config = dict(
    num_hidden_layers=12,
    hidden_size=384,
    num_attention_heads=4,
    num_key_value_heads=4,
    head_dim=96,
    intermediate_size=1024,
    vocab_size=16384,
    hidden_act='geglu',
    norm='layernorm',
    norm_place='peri',
    norm_eps=1e-05,
    positions='rope',
    rope_theta=10000.0,
    rope_fraction=1.0,
    qk_norm=False,
    attn_scale=0.102,
    bias='none',
    tie_word_embeddings=True,
    parallel_block=False,
    extras=['capped logits'],
    init='trunc',
    init_std_qkv=0.0249,
    init_std_o=0.00508,
    init_std_up=0.0249,
    init_std_down=0.00311,
    init_mimetic=0.7,
    optimizer='soap_variant',
    learning_rate=0.0032,
    beta1=0.95,
    beta2=0.99,
    weight_decay=0.14,
    lr_head=0.00729,
    max_grad_norm=0.5,
    warmup_steps=200,
    schedule='wsd',
    decay_fraction=1.0,
    decay_shape='linear',
    final_lr_fraction=0.1,
    batch_tokens=[65536, 131072, 262144],
    max_seq_len=512,
    doc_mask=True,
    train_tokens=472900000,
    max_steps=3675,
    dataset='wikipedia_en',
)
Each number is 200 + 40 x the weight over its row's rms, rounded and kept within 0 to 999. Layers, rows and columns count from 0. The size before them is the row's rms in percent of the matrix's.

# up: layer 8 MLP up, 1024x384, rms 0.119, rows 580-614, columns 0-63
# down: layer 8 MLP down (transposed), 1024x384, rms 0.112, rows 580-614, columns 0-63
# gate: layer 8 MLP gate, 1024x384, rms 0.114, rows 581-615, columns 0-63
up580,098,172,303,168,182,247,188,144,189,162,212,298,169,222,231,149,131,196,211,197,151,225,266,191,194,195,171,162,247,285,242,156,164,222,168,226,176,266,201,276,158,196,226,260,203,94,214,187,202,193,184,223,263,213,175,209,148,246,260,203,155,183,164,188,237
down580,102,192,252,230,230,183,117,206,179,215,194,223,165,255,207,212,233,155,186,192,180,228,218,183,263,249,157,164,213,278,314,211,234,224,186,248,154,264,200,217,202,238,167,148,171,128,273,200,243,211,209,185,195,241,181,218,192,201,124,214,267,232,162,151,226
gate581,100,239,109,225,141,175,281,150,152,224,114,204,248,176,185,236,171,172,217,209,217,219,220,209,199,208,253,190,176,174,179,157,139,224,145,150,192,188,186,228,216,237,231,238,321,143,174,250,278,191,216,189,177,250,261,186,262,262,208,160,168,185,278,213,192
up581,100,119,256,196,165,188,236,220,213,134,225,178,195,153,197,161,168,255,237,259,184,218,194,190,183,238,159,181,176,245,170,199,168,213,167,214,67,211,133,169,222,255,185,190,259,229,191,241,207,224,193,160,129,214,224,199,172,146,222,134,236,241,272,119,202
down581,102,168,198,208,214,214,157,201,184,212,180,206,198,267,163,293,178,236,164,256,127,202,231,211,157,204,191,303,167,211,275,156,179,171,183,211,249,157,150,168,191,199,156,215,219,166,200,225,223,250,259,216,255,130,240,122,161,261,232,210,174,178,256,268,161
gate582,096,217,268,175,152,238,165,214,216,205,238,196,89,178,189,186,219,304,170,186,211,168,147,168,159,203,203,167,193,170,288,212,259,247,179,197,180,163,174,242,255,164,202,188,160,207,153,186,210,276,147,203,252,173,142,226,130,187,251,172,280,197,202,173,221
up582,105,128,230,192,203,282,194,182,164,165,156,236,192,195,195,185,164,229,181,222,219,200,157,232,208,150,270,160,178,235,271,183,128,198,188,224,198,176,213,157,171,230,189,165,162,158,224,170,155,237,199,164,211,175,221,221,155,241,277,158,205,267,175,149,182
down582,099,226,179,194,224,191,220,169,272,214,169,230,161,219,210,193,224,211,156,160,238,213,236,241,251,176,154,143,189,237,150,145,269,217,145,185,157,216,146,291,217,182,172,209,209,238,210,210,242,188,282,243,188,279,237,215,190,234,216,228,172,168,200,212,245
gate583,101,174,257,261,258,204,227,247,195,176,162,144,260,184,146,244,192,251,157,208,176,211,264,252,266,282,260,188,225,227,155,171,207,162,221,204,256,216,245,284,197,114,148,145,217,191,218,243,202,249,164,170,194,251,233,179,198,248,266,167,158,201,225,218,251
up583,103,189,156,186,198,248,136,205,172,166,190,238,207,225,248,185,209,203,204,246,228,199,182,197,203,176,181,179,208,176,175,224,226,148,156,213,205,246,173,230,244,199,236,183,181,114,168,215,201,207,149,216,200,220,129,197,215,283,188,202,224,152,156,174,186
down583,099,210,170,237,228,245,271,160,232,142,221,232,129,227,156,252,215,270,223,153,206,174,255,215,179,143,172,182,191,125,214,201,177,257,252,183,247,126,356,249,254,243,165,223,124,239,193,273,256,213,246,252,159,215,284,238,222,174,167,155,215,183,220,179,234
gate584,141,190,263,199,154,257,194,248,215,172,116,211,186,204,253,189,203,125,234,192,227,212,177,170,208,282,194,155,224,221,230,201,183,257,177,249,162,246,172,163,153,171,239,205,200,139,184,174,190,194,220,180,240,205,162,160,225,180,258,224,187,246,199,214,214
up584,118,267,220,270,202,175,247,219,234,268,206,238,269,199,200,230,172,282,252,183,198,331,197,242,127,268,236,135,225,192,255,249,212,249,167,151,183,208,170,181,213,180,196,225,214,147,199,237,147,238,168,184,206,189,145,246,164,227,199,151,152,110,228,198,162
down584,105,186,168,173,241,163,218,187,147,147,207,180,238,236,216,185,244,203,190,216,231,145,203,177,196,101,154,260,130,205,143,164,208,128,172,168,211,117,214,271,192,214,208,167,201,219,143,194,223,143,164,277,188,219,243,216,155,235,161,232,274,147,189,245,200
gate585,096,228,233,196,218,197,200,155,187,165,156,239,275,222,243,235,182,193,184,194,160,156,210,234,265,208,202,201,222,160,179,155,254,216,219,195,150,246,222,208,125,210,192,330,186,192,265,230,147,198,278,216,230,257,194,172,215,236,176,167,206,208,191,174,209
up585,096,173,153,129,194,194,108,177,202,231,210,110,188,197,182,197,244,172,210,260,292,173,191,196,223,150,181,171,213,226,257,243,152,105,222,209,237,192,224,224,219,239,224,180,198,178,149,299,170,137,184,111,203,267,235,226,183,250,216,179,197,204,231,217,223
down585,095,225,187,126,157,189,221,159,143,197,206,239,211,190,189,199,147,184,167,183,178,173,165,149,182,231,171,249,215,224,160,195,249,278,198,204,188,220,253,168,221,174,230,248,137,171,172,140,191,213,198,206,180,203,225,164,250,247,239,179,207,159,194,199,170
gate586,097,179,231,197,176,199,176,134,158,235,267,206,254,209,207,204,108,209,238,160,150,254,161,187,193,245,169,207,103,270,177,216,146,212,125,224,208,193,230,137,193,147,191,186,129,137,189,198,174,162,206,207,199,196,225,160,238,155,160,256,151,225,166,190,150
up586,095,164,179,177,204,112,175,132,196,179,112,180,263,198,161,219,174,166,177,181,195,193,165,173,111,203,256,228,250,233,143,200,193,185,210,241,230,210,217,169,203,231,190,210,274,132,184,168,282,258,159,181,141,118,203,118,232,190,157,209,200,207,285,227,170
down586,100,232,224,180,277,177,218,151,199,221,189,183,241,219,247,193,238,227,276,140,256,175,237,166,224,207,226,222,223,257,192,180,142,167,153,220,161,215,160,221,173,220,178,225,144,178,194,265,154,215,216,221,238,177,127,205,251,186,134,155,231,92,144,181,158
gate587,110,163,206,176,151,235,227,203,193,150,170,195,205,299,206,184,229,137,224,197,255,151,140,159,206,205,212,312,179,194,183,169,241,184,211,273,163,168,203,197,167,199,261,171,137,193,210,186,159,232,254,198,275,152,193,210,243,269,163,193,173,180,179,206,242
up587,112,207,260,137,204,189,250,223,129,244,220,200,286,184,253,198,180,232,145,220,141,228,313,253,151,212,212,196,254,264,220,213,250,191,206,185,226,183,256,205,175,187,109,190,236,303,178,216,270,195,233,204,149,232,288,205,150,161,221,227,176,213,256,212,196
down587,103,256,173,195,242,223,198,180,134,165,208,179,202,160,126,208,133,204,209,224,218,238,229,218,198,201,201,194,227,200,228,197,176,209,181,196,194,239,196,204,114,200,183,213,221,203,151,150,120,196,264,234,185,196,243,235,188,158,212,254,219,170,165,233,178
gate588,103,170,218,185,217,212,146,213,227,207,257,130,240,132,216,235,180,205,217,210,222,134,204,179,144,204,166,226,215,130,106,146,266,138,181,194,217,113,159,269,310,251,274,200,164,172,277,273,228,217,252,282,193,208,270,176,188,228,176,169,193,224,210,156,239
up588,104,142,214,134,204,201,184,205,206,230,213,211,138,186,188,211,151,173,216,201,263,180,201,197,207,165,244,178,199,159,180,212,138,255,117,193,175,163,203,260,271,110,291,202,215,170,236,199,244,201,202,180,184,229,231,176,206,190,192,191,281,162,151,207,240
down588,103,180,203,236,222,242,161,218,210,171,258,230,161,161,245,215,160,186,226,302,217,160,125,190,176,226,229,185,220,148,209,198,187,203,169,164,162,215,164,151,272,248,257,169,193,214,199,214,155,200,241,170,192,220,230,80,157,197,202,201,190,283,137,174,134
gate589,096,145,200,258,182,228,213,260,175,236,228,193,244,199,153,245,248,337,236,160,192,216,159,146,207,144,178,207,149,241,237,178,250,235,218,266,232,178,152,241,191,266,182,157,210,164,221,204,199,257,243,164,249,252,210,212,161,159,234,270,211,164,218,262,154
up589,098,190,237,243,168,158,172,185,188,182,204,170,268,119,140,180,236,299,194,212,148,229,237,187,265,168,209,250,153,247,210,254,175,241,227,310,181,198,255,218,236,182,256,178,229,217,179,223,168,280,188,239,327,201,223,153,176,186,238,199,165,247,234,169,187
down589,097,196,189,203,189,221,161,260,256,103,194,220,217,144,184,238,142,155,137,242,212,241,244,198,148,246,138,238,176,223,222,167,183,221,225,159,239,148,233,251,309,231,229,180,223,207,279,259,170,191,197,170,179,117,226,217,205,204,198,226,246,246,182,210,174
gate590,119,216,231,277,146,244,201,186,175,189,255,176,125,223,171,217,249,187,159,204,245,277,253,230,189,297,177,210,198,132,262,246,260,220,237,208,258,207,177,228,225,178,256,218,184,209,202,203,234,227,195,206,171,146,202,252,269,218,204,317,126,270,209,217,221
up590,113,281,170,174,181,170,195,239,170,146,251,133,174,125,220,249,151,202,198,192,170,256,244,237,110,266,242,188,158,184,210,206,243,210,129,255,236,278,201,199,292,189,217,251,218,243,284,100,133,256,219,226,194,139,120,205,239,230,216,232,205,251,188,190,186
down590,113,206,187,173,210,158,175,126,232,137,154,226,188,237,223,223,241,141,194,191,215,235,197,251,237,199,199,199,210,160,206,224,261,260,252,205,181,172,212,225,267,177,226,183,206,196,188,173,266,207,183,217,210,277,198,262,233,238,225,225,170,200,238,201,183
gate591,096,172,270,243,198,130,200,160,272,238,247,214,186,190,150,227,169,206,209,225,237,203,209,212,173,160,193,126,193,211,217,199,251,274,251,273,259,235,202,212,160,229,118,184,189,209,254,248,242,220,256,189,249,223,180,267,160,142,175,206,215,206,150,217,151
up591,099,214,260,142,237,227,160,200,201,175,230,244,214,211,201,218,204,256,162,242,169,194,170,206,169,194,192,159,192,234,215,234,238,204,280,153,221,223,183,184,178,191,139,200,234,203,267,199,163,224,234,112,196,213,217,133,169,172,169,217,180,181,185,190,166
down591,094,259,188,217,146,196,212,216,183,222,142,217,198,234,252,224,221,131,260,108,213,156,234,245,206,217,196,198,236,193,148,208,165,202,209,188,144,234,255,176,180,254,326,150,196,173,126,150,273,153,189,215,204,223,186,185,245,150,249,174,165,208,272,271,261
gate592,097,259,210,173,202,197,236,307,209,184,221,184,228,183,219,193,206,203,228,160,240,211,189,229,230,251,249,187,169,200,205,89,252,222,152,201,204,126,227,202,104,205,201,214,169,200,168,171,159,217,204,192,199,197,195,200,252,208,209,146,226,259,202,209,264
up592,096,180,225,197,150,213,169,118,198,138,227,215,142,204,217,228,149,138,207,197,223,186,229,211,189,188,206,223,256,202,146,248,195,179,139,113,222,149,229,257,246,121,115,198,198,216,235,259,218,167,202,232,175,223,163,137,301,199,266,271,216,148,205,206,244
down592,098,190,265,143,243,192,164,209,172,210,217,196,192,215,244,160,203,198,251,232,232,183,177,202,215,194,160,173,308,189,162,204,199,172,210,251,160,280,273,176,233,221,197,244,178,103,155,170,181,232,167,173,234,205,182,221,156,204,216,246,211,191,196,184,219
gate593,100,186,204,156,236,237,107,141,229,193,290,198,217,172,192,196,146,257,208,154,169,161,190,201,204,245,271,249,151,180,173,208,152,186,295,155,171,240,196,176,250,168,153,96,245,212,221,228,266,170,115,205,132,228,204,180,245,179,256,259,211,195,213,289,190
up593,096,197,148,195,252,248,224,168,221,271,149,149,208,243,132,194,295,173,189,222,211,119,201,186,185,226,193,163,183,232,145,191,262,162,198,221,189,260,164,262,221,174,182,223,165,163,210,141,242,222,234,201,250,218,240,138,141,244,256,147,213,279,238,217,244
down593,099,183,200,256,186,202,285,259,205,177,200,156,139,270,193,256,266,218,175,170,227,226,230,164,203,210,239,201,190,120,249,235,195,226,188,147,181,217,195,209,184,230,283,228,215,165,236,229,244,227,265,171,170,195,253,193,200,179,162,210,263,178,73,117,191
gate594,099,195,279,169,169,168,194,164,172,198,264,142,199,137,166,244,256,214,240,212,160,168,226,221,90,201,259,163,177,255,231,211,247,199,179,259,151,216,267,164,215,192,222,219,169,211,202,220,277,183,164,157,209,223,193,207,201,234,242,129,164,184,205,167,205
up594,093,218,171,252,254,185,242,255,212,149,129,202,277,204,201,152,168,172,126,141,200,254,187,301,225,227,211,196,145,149,205,240,144,160,146,183,230,154,147,221,159,212,167,245,184,204,228,189,185,154,222,237,162,204,241,142,200,256,121,263,191,193,231,208,225
down594,099,221,219,184,165,163,176,152,177,187,217,212,115,216,273,213,175,245,256,275,177,169,217,235,180,121,215,182,194,163,254,180,194,272,243,185,197,172,144,166,155,182,196,167,234,161,250,264,160,228,201,190,197,272,194,157,181,250,155,153,156,154,227,123,192
gate595,097,188,264,202,127,147,227,173,163,168,231,184,198,212,188,243,201,211,243,218,168,262,227,218,230,192,199,173,125,261,170,171,208,254,192,288,218,183,160,155,208,253,185,208,175,148,137,246,209,225,294,179,161,235,245,165,217,207,170,155,192,236,222,138,213
up595,097,176,212,227,182,141,258,166,180,179,169,179,204,172,169,165,182,153,111,169,155,253,202,231,195,188,234,260,217,215,178,240,137,232,250,182,178,157,156,134,163,237,197,180,157,204,192,163,148,203,282,282,282,220,207,182,222,248,222,140,243,207,211,230,163
down595,089,255,178,166,242,164,128,274,236,212,195,235,203,254,189,224,144,187,205,115,205,217,191,227,192,264,274,149,215,145,149,186,162,195,207,186,223,190,190,318,233,122,107,190,196,119,227,182,259,177,164,181,179,264,146,215,185,253,217,212,238,238,134,163,218
gate596,103,124,186,237,167,197,269,201,241,131,182,238,227,142,245,201,214,223,234,207,158,167,205,192,186,195,189,182,182,168,248,261,200,209,272,139,195,199,203,311,223,221,216,239,243,217,227,101,261,235,207,179,330,164,203,248,200,186,202,168,249,151,188,205,192
up596,100,195,191,161,168,191,164,234,171,183,226,101,170,201,222,228,258,197,199,213,278,178,208,177,287,187,171,195,213,190,172,159,228,177,190,128,223,148,201,257,175,311,90,136,226,218,202,150,169,178,202,270,261,231,249,315,156,180,264,230,175,227,179,148,188
down596,099,224,240,155,252,244,167,159,217,182,185,197,126,118,141,161,215,170,206,192,230,190,203,190,225,173,198,201,170,255,182,142,214,238,172,190,172,233,195,205,218,187,199,184,254,205,159,210,212,195,176,230,183,176,217,169,246,198,314,259,191,112,211,271,134
gate597,091,209,207,185,239,223,149,240,183,169,210,202,135,203,221,122,197,174,174,170,161,174,201,202,224,221,282,173,176,178,209,190,156,268,210,274,267,187,176,177,196,223,139,171,195,228,220,201,234,192,293,279,172,211,223,248,171,191,258,232,165,225,263,108,221
up597,094,207,221,200,262,223,122,235,242,182,175,185,201,203,224,225,168,156,221,190,151,231,274,172,229,255,236,129,170,167,161,231,230,328,212,232,269,165,248,183,185,223,151,129,205,221,160,180,246,200,160,213,140,184,231,252,187,200,207,179,237,243,200,199,290
down597,093,170,234,211,182,155,152,264,277,230,226,145,180,171,185,206,236,258,325,187,216,226,210,223,197,245,193,206,261,167,259,246,211,160,179,207,204,214,205,212,160,222,155,213,156,163,189,232,278,286,189,137,124,224,170,225,231,144,162,188,109,242,223,141,226
gate598,107,157,283,146,215,177,181,212,187,198,142,201,245,119,162,213,139,180,149,144,191,208,240,194,153,188,151,207,187,217,140,238,164,191,264,154,176,172,92,211,227,245,200,211,210,229,188,190,232,272,148,88,186,182,118,238,213,207,240,187,213,236,228,168,215
up598,105,218,176,262,229,250,248,209,190,185,234,186,121,172,155,212,205,183,257,204,151,171,213,243,161,222,225,235,121,209,248,223,239,213,226,168,315,222,244,163,185,88,136,188,193,211,211,133,232,218,214,200,219,164,260,227,237,187,159,259,164,288,184,209,146
down598,103,185,123,136,186,167,207,213,254,186,184,146,209,220,169,271,190,238,184,257,199,209,210,122,163,152,192,218,252,187,210,189,138,213,188,211,197,166,215,273,205,207,194,132,146,192,170,163,180,244,198,210,240,220,248,185,273,249,137,178,208,169,180,172,195
gate599,094,156,207,200,112,184,240,146,247,151,221,213,210,180,218,274,143,115,204,254,231,168,184,230,162,188,182,203,255,187,148,241,184,240,220,222,158,207,228,271,240,156,148,198,210,197,296,211,244,131,199,258,194,195,187,229,210,158,192,205,161,203,218,214,203
up599,093,159,172,144,225,174,190,231,171,188,217,168,174,185,242,174,193,250,246,234,205,154,116,178,134,150,188,235,267,235,218,249,183,222,200,188,220,193,174,233,170,196,183,138,151,291,154,197,194,193,180,245,295,296,295,208,200,256,141,254,162,209,138,232,218
down599,097,180,159,209,260,170,215,158,173,166,129,197,214,148,275,189,204,105,237,208,247,256,192,252,245,217,218,223,202,210,288,210,198,108,285,127,196,243,225,211,272,266,246,199,152,212,279,281,223,221,155,202,160,199,190,183,290,226,144,176,101,254,208,238,172
gate600,107,283,176,228,191,180,197,193,135,205,165,219,244,260,212,203,220,234,219,130,233,287,229,203,210,288,189,177,219,195,290,213,204,243,179,246,230,219,173,122,149,218,231,127,176,158,185,220,132,179,180,205,178,147,100,97,103,222,241,248,140,174,229,175,239
up600,105,154,187,163,162,251,205,233,157,242,247,240,162,245,198,219,234,206,216,155,147,182,252,220,218,199,240,141,124,199,146,195,226,163,220,231,194,165,240,175,262,257,223,226,223,107,203,244,168,162,248,196,139,210,129,191,124,190,318,163,192,156,127,172,231
down600,095,126,160,183,155,157,199,171,155,221,265,235,224,185,261,237,194,249,288,183,153,231,148,222,190,162,221,229,170,271,202,236,180,150,188,245,204,185,149,139,190,230,164,181,208,198,128,209,219,154,203,150,270,187,158,159,184,272,165,145,231,160,272,203,269
gate601,093,166,184,293,187,186,183,168,240,224,210,175,163,163,170,257,303,160,248,178,179,168,200,256,224,234,229,243,186,197,169,238,217,182,199,118,181,169,224,181,228,234,179,217,216,174,225,242,196,202,171,254,215,259,209,205,129,195,194,231,183,206,200,170,225
up601,098,254,258,166,116,200,183,239,208,203,221,194,211,220,186,213,203,240,161,206,115,189,227,227,211,220,229,213,158,203,228,77,163,256,203,140,191,197,178,234,222,145,169,178,194,263,160,186,242,139,185,116,181,157,231,292,246,216,231,95,208,205,213,149,219
down601,098,249,157,237,223,209,180,164,151,242,183,231,239,226,147,307,229,150,197,159,214,231,202,209,270,184,173,156,184,187,188,196,190,106,208,249,226,238,241,184,204,164,210,192,177,204,278,211,235,197,234,269,198,178,275,160,225,112,107,191,169,196,171,221,183
gate602,099,251,222,264,246,227,210,252,186,219,201,215,219,231,123,153,207,205,215,198,241,180,215,228,219,140,179,197,191,180,282,238,159,167,137,252,237,200,209,161,228,223,239,191,167,226,167,211,131,211,219,263,205,148,152,211,224,138,221,184,182,185,225,208,181
up602,101,226,232,176,178,241,145,134,190,160,121,301,174,226,252,236,171,161,166,230,128,162,256,237,250,190,229,224,176,220,233,136,167,240,251,243,242,186,208,216,131,72,203,194,185,217,249,191,163,181,213,160,179,193,248,225,203,168,212,229,222,214,203,211,292
down602,104,234,113,138,186,215,219,214,143,199,153,185,190,122,238,198,192,184,167,113,204,196,186,212,156,194,236,190,219,142,160,151,209,241,258,177,183,212,203,212,248,189,161,130,248,199,201,191,185,158,140,154,181,144,194,242,211,211,266,234,157,258,229,179,166
gate603,112,108,168,252,166,196,199,221,174,232,243,202,210,192,170,239,250,157,191,124,175,129,198,193,142,186,207,147,170,238,234,165,231,193,215,236,193,271,249,241,253,257,183,176,272,182,99,192,216,244,191,197,180,108,224,224,133,293,194,222,90,276,194,175,153
up603,097,294,254,196,242,225,196,193,230,224,168,238,179,168,277,234,138,183,249,264,120,225,221,230,189,190,223,216,253,163,170,243,211,205,166,149,220,138,192,199,165,80,259,218,116,247,200,201,199,157,171,197,213,271,232,132,265,189,196,228,270,225,230,274,175
down603,099,201,248,256,209,195,250,132,200,202,235,194,206,266,202,247,241,168,285,283,186,216,202,201,181,239,222,178,144,140,213,194,133,161,184,172,254,213,252,242,187,148,268,111,122,134,253,189,241,184,257,255,140,275,161,205,196,166,218,175,144,200,213,252,251
gate604,100,196,179,186,157,156,283,204,164,205,267,172,235,231,187,208,206,193,192,188,260,148,226,229,257,199,207,235,217,170,204,180,217,181,286,195,170,209,200,201,190,190,250,240,219,252,172,200,206,263,204,159,213,164,226,205,192,195,249,205,197,216,207,154,231
up604,103,263,261,175,236,203,133,215,202,138,213,212,228,209,210,180,194,234,180,177,242,126,184,216,148,180,183,165,196,158,191,252,235,191,202,273,187,199,198,224,231,188,184,239,197,204,263,224,165,148,169,245,230,152,168,237,164,225,147,214,222,213,218,294,160
down604,076,207,177,231,167,201,208,197,143,231,275,211,173,198,231,204,207,227,221,245,164,156,204,213,228,221,211,252,218,227,239,159,191,217,217,194,199,123,200,168,171,251,152,189,245,188,193,153,252,264,139,151,123,204,173,272,143,162,229,159,195,118,250,129,208
gate605,099,178,162,127,253,228,178,249,286,181,228,187,212,190,135,273,211,154,148,177,229,223,195,202,178,227,184,248,203,208,237,185,196,213,251,206,223,269,302,127,194,213,226,170,234,160,241,175,280,153,241,260,246,199,229,250,203,268,243,286,229,234,186,151,222
up605,100,145,241,157,187,204,243,122,179,197,151,209,230,235,161,197,189,206,169,138,166,203,213,244,60,204,207,183,230,226,161,176,159,179,199,139,160,161,202,217,245,211,190,171,198,247,250,258,194,224,126,213,152,237,176,275,133,191,186,164,224,145,241,194,186
down605,099,241,125,207,238,159,183,189,169,243,270,218,197,146,216,254,189,242,261,258,228,206,262,187,213,121,179,208,290,217,238,227,293,130,178,263,210,207,233,262,166,192,109,276,252,193,161,244,223,192,198,196,165,165,236,187,239,133,114,183,211,158,141,218,202
gate606,099,251,195,220,195,221,151,167,288,219,191,157,203,224,157,185,229,185,187,231,253,217,194,195,232,185,175,198,227,202,200,217,197,211,162,262,197,144,201,212,202,186,172,196,209,236,275,160,173,195,261,216,179,210,250,263,190,202,175,213,154,143,206,206,184
up606,095,205,268,191,160,175,214,151,193,169,187,202,138,219,138,202,214,171,221,188,240,195,218,171,212,220,159,200,146,226,176,133,180,239,199,258,203,221,155,224,169,220,196,212,242,266,250,245,191,179,191,247,210,170,145,255,201,199,229,243,207,214,235,168,213
down606,101,117,191,183,222,188,261,182,206,215,135,192,231,179,166,225,127,289,154,204,200,139,153,200,231,197,253,225,290,206,159,264,122,227,231,172,212,150,248,218,237,203,198,190,124,176,191,123,232,166,230,237,120,201,159,242,199,251,184,274,232,237,179,262,133
gate607,101,208,235,181,195,206,218,201,265,180,213,212,247,185,161,204,138,289,240,194,87,221,293,262,205,267,201,220,230,192,154,172,213,260,284,173,266,167,265,284,225,229,240,215,186,173,156,225,232,195,226,139,204,248,160,145,157,273,177,187,173,109,242,170,212
up607,098,201,162,243,221,220,195,207,180,254,202,237,257,220,182,203,248,223,223,244,165,129,217,158,250,164,296,189,149,195,210,221,140,297,281,221,170,177,222,179,177,125,228,215,191,295,226,172,230,235,183,271,172,202,173,223,242,228,175,332,193,185,271,185,138
down607,107,123,195,195,167,207,207,218,195,205,153,184,158,218,224,188,166,273,114,218,206,135,241,188,195,265,227,153,171,264,217,195,123,190,198,235,261,227,199,189,155,200,160,220,207,209,217,189,278,195,171,205,215,262,211,197,205,190,243,182,274,230,250,202,126
gate608,105,198,240,176,213,164,180,145,212,210,247,181,202,196,213,189,162,188,259,111,237,121,201,146,242,202,174,170,250,173,221,247,201,191,206,223,261,132,126,201,164,133,258,166,158,214,228,192,190,172,199,56,277,221,194,173,165,166,173,189,207,227,196,177,168
up608,104,185,279,138,219,244,240,237,136,187,159,237,191,170,193,191,191,227,174,240,206,242,215,256,199,220,137,191,193,218,141,206,192,169,216,195,248,176,240,270,190,253,223,135,138,259,234,191,156,138,190,203,119,159,179,221,178,182,249,219,225,193,181,194,199
down608,103,293,229,221,187,278,260,163,256,194,206,272,246,198,192,277,247,125,194,118,168,193,199,209,229,165,186,236,138,254,206,251,147,231,235,175,122,244,163,195,298,143,211,258,210,227,203,283,83,175,180,140,137,203,170,254,143,212,225,126,185,164,266,177,227
gate609,092,220,175,197,196,142,221,205,253,156,185,199,149,220,174,205,149,201,222,183,259,182,254,213,222,254,303,165,169,150,159,244,140,122,193,199,210,188,195,178,124,222,262,271,200,254,193,185,185,218,279,247,204,137,217,233,224,138,190,218,146,227,51,230,122
up609,092,175,203,209,194,228,136,240,249,229,262,196,223,209,180,243,194,203,205,172,220,259,184,244,262,192,164,220,222,259,229,178,213,251,244,138,247,190,133,200,251,205,153,143,202,194,185,176,158,284,160,155,190,237,171,194,159,194,255,143,215,219,254,242,188
down609,093,142,226,210,192,235,207,272,135,191,149,153,204,216,206,263,201,229,150,191,232,198,192,238,199,216,219,235,188,165,157,256,141,233,168,191,197,199,278,197,250,165,207,269,161,232,168,228,262,246,227,246,234,218,225,232,242,306,288,252,118,255,207,181,254
gate610,100,200,244,147,194,187,211,272,246,148,240,106,216,204,249,241,138,157,215,223,194,208,169,194,99,251,215,124,222,180,179,274,162,266,255,233,209,207,191,233,209,227,214,206,218,206,265,224,142,265,193,168,233,294,247,221,227,180,150,220,182,216,183,204,198
up610,098,202,189,268,206,211,131,213,215,168,174,170,215,149,231,242,226,176,202,204,239,247,180,181,203,236,185,166,140,202,218,154,150,254,224,232,195,130,196,211,197,290,223,214,202,220,196,224,182,290,180,169,153,225,205,244,178,198,95,156,208,242,176,227,266
down610,095,240,172,266,226,191,152,226,250,277,131,197,152,144,165,245,90,209,228,163,225,193,190,165,271,229,195,183,243,230,187,153,209,249,225,169,166,185,176,136,223,163,239,190,178,172,205,266,189,183,230,236,209,134,242,264,171,169,198,156,207,185,259,166,203
gate611,094,237,174,186,244,187,219,294,174,114,273,114,163,205,212,195,184,220,195,232,229,173,189,206,282,168,206,159,173,161,274,239,204,202,223,157,228,194,174,219,191,163,224,240,174,200,210,216,205,141,207,241,285,234,184,175,153,184,340,207,160,232,225,222,170
up611,095,228,240,213,174,162,150,218,216,216,163,168,192,106,202,176,179,209,209,127,214,193,222,195,127,150,238,229,236,133,215,102,200,162,224,202,160,167,165,205,182,145,239,210,235,227,218,201,218,203,142,169,179,242,165,224,121,198,208,112,236,313,210,159,248
down611,098,249,240,184,215,196,181,179,190,199,253,237,161,226,246,263,236,175,187,210,217,249,228,235,193,198,192,218,222,212,194,228,217,232,176,204,203,140,146,231,159,278,172,277,180,236,206,274,190,190,173,213,166,129,151,202,171,204,213,266,154,150,230,167,220
gate612,097,214,203,163,283,160,178,165,257,186,223,218,160,240,160,252,180,109,187,222,196,183,237,212,268,234,202,119,193,168,159,170,172,172,181,240,177,207,202,241,139,232,191,198,173,212,267,218,217,177,157,305,256,196,163,203,187,253,193,250,252,183,206,240,207
up612,089,201,238,220,254,262,219,180,222,241,242,203,156,124,181,151,164,169,242,201,188,198,167,177,203,238,216,213,154,236,259,193,186,189,229,173,201,175,161,168,178,248,188,212,207,198,192,219,189,153,149,203,200,212,165,212,183,144,122,188,191,161,233,175,261
down612,099,148,190,194,222,183,215,159,198,149,300,191,203,197,220,219,212,120,230,206,240,302,154,227,198,189,155,237,251,179,164,201,256,161,244,207,185,252,277,309,179,190,146,188,266,224,238,248,191,206,206,208,205,165,257,174,200,231,169,275,193,190,180,154,158
gate613,102,173,211,276,167,206,170,176,168,210,205,183,175,201,280,224,198,214,170,261,273,227,146,158,187,202,191,222,181,158,241,269,171,225,183,307,189,191,179,207,185,155,222,202,206,209,186,244,196,210,182,196,193,205,261,194,205,263,203,191,135,137,190,170,176
up613,092,140,211,222,151,162,173,180,203,185,199,216,157,175,221,256,166,217,214,198,200,167,198,221,186,209,200,225,170,197,175,208,176,243,243,123,163,165,226,206,252,209,246,221,188,217,236,245,213,151,202,213,106,217,204,211,203,175,179,122,168,224,147,175,233
down613,098,201,162,212,194,197,191,237,175,170,202,212,188,166,179,239,226,184,210,240,199,206,199,194,255,205,195,168,239,230,162,205,165,207,215,256,263,233,175,145,222,198,175,115,269,196,179,167,199,269,116,151,227,170,215,193,136,254,150,245,246,247,130,162,207
gate614,109,169,200,192,232,224,260,153,224,165,189,194,199,185,182,236,186,174,237,199,161,210,242,200,184,176,196,201,215,196,219,155,175,215,128,149,208,217,196,247,299,183,208,197,216,206,212,200,159,165,209,150,187,183,223,145,231,234,167,173,164,249,244,188,105
up614,110,190,162,234,184,195,217,229,163,210,171,165,203,198,167,239,222,184,165,267,179,219,207,282,220,196,202,215,234,240,192,248,176,229,205,200,205,242,253,138,235,97,185,178,210,112,160,228,158,218,212,210,249,167,182,159,125,221,235,172,177,173,202,201,222
down614,106,256,263,163,248,205,218,200,201,172,198,226,145,158,156,149,276,208,201,108,119,192,185,277,232,208,204,145,158,120,194,231,231,145,169,186,220,192,170,220,172,260,120,169,154,163,144,243,228,182,210,219,245,230,241,246,169,298,186,272,268,135,202,181,196
gate615,104,221,201,197,228,150,143,210,260,101,168,116,299,172,156,179,225,181,192,192,131,214,172,190,167,208,192,266,132,225,129,204,146,110,175,168,237,218,169,166,159,112,243,211,198,211,165,268,192,195,252,166,205,232,204,163,199,176,201,212,188,205,228,162,163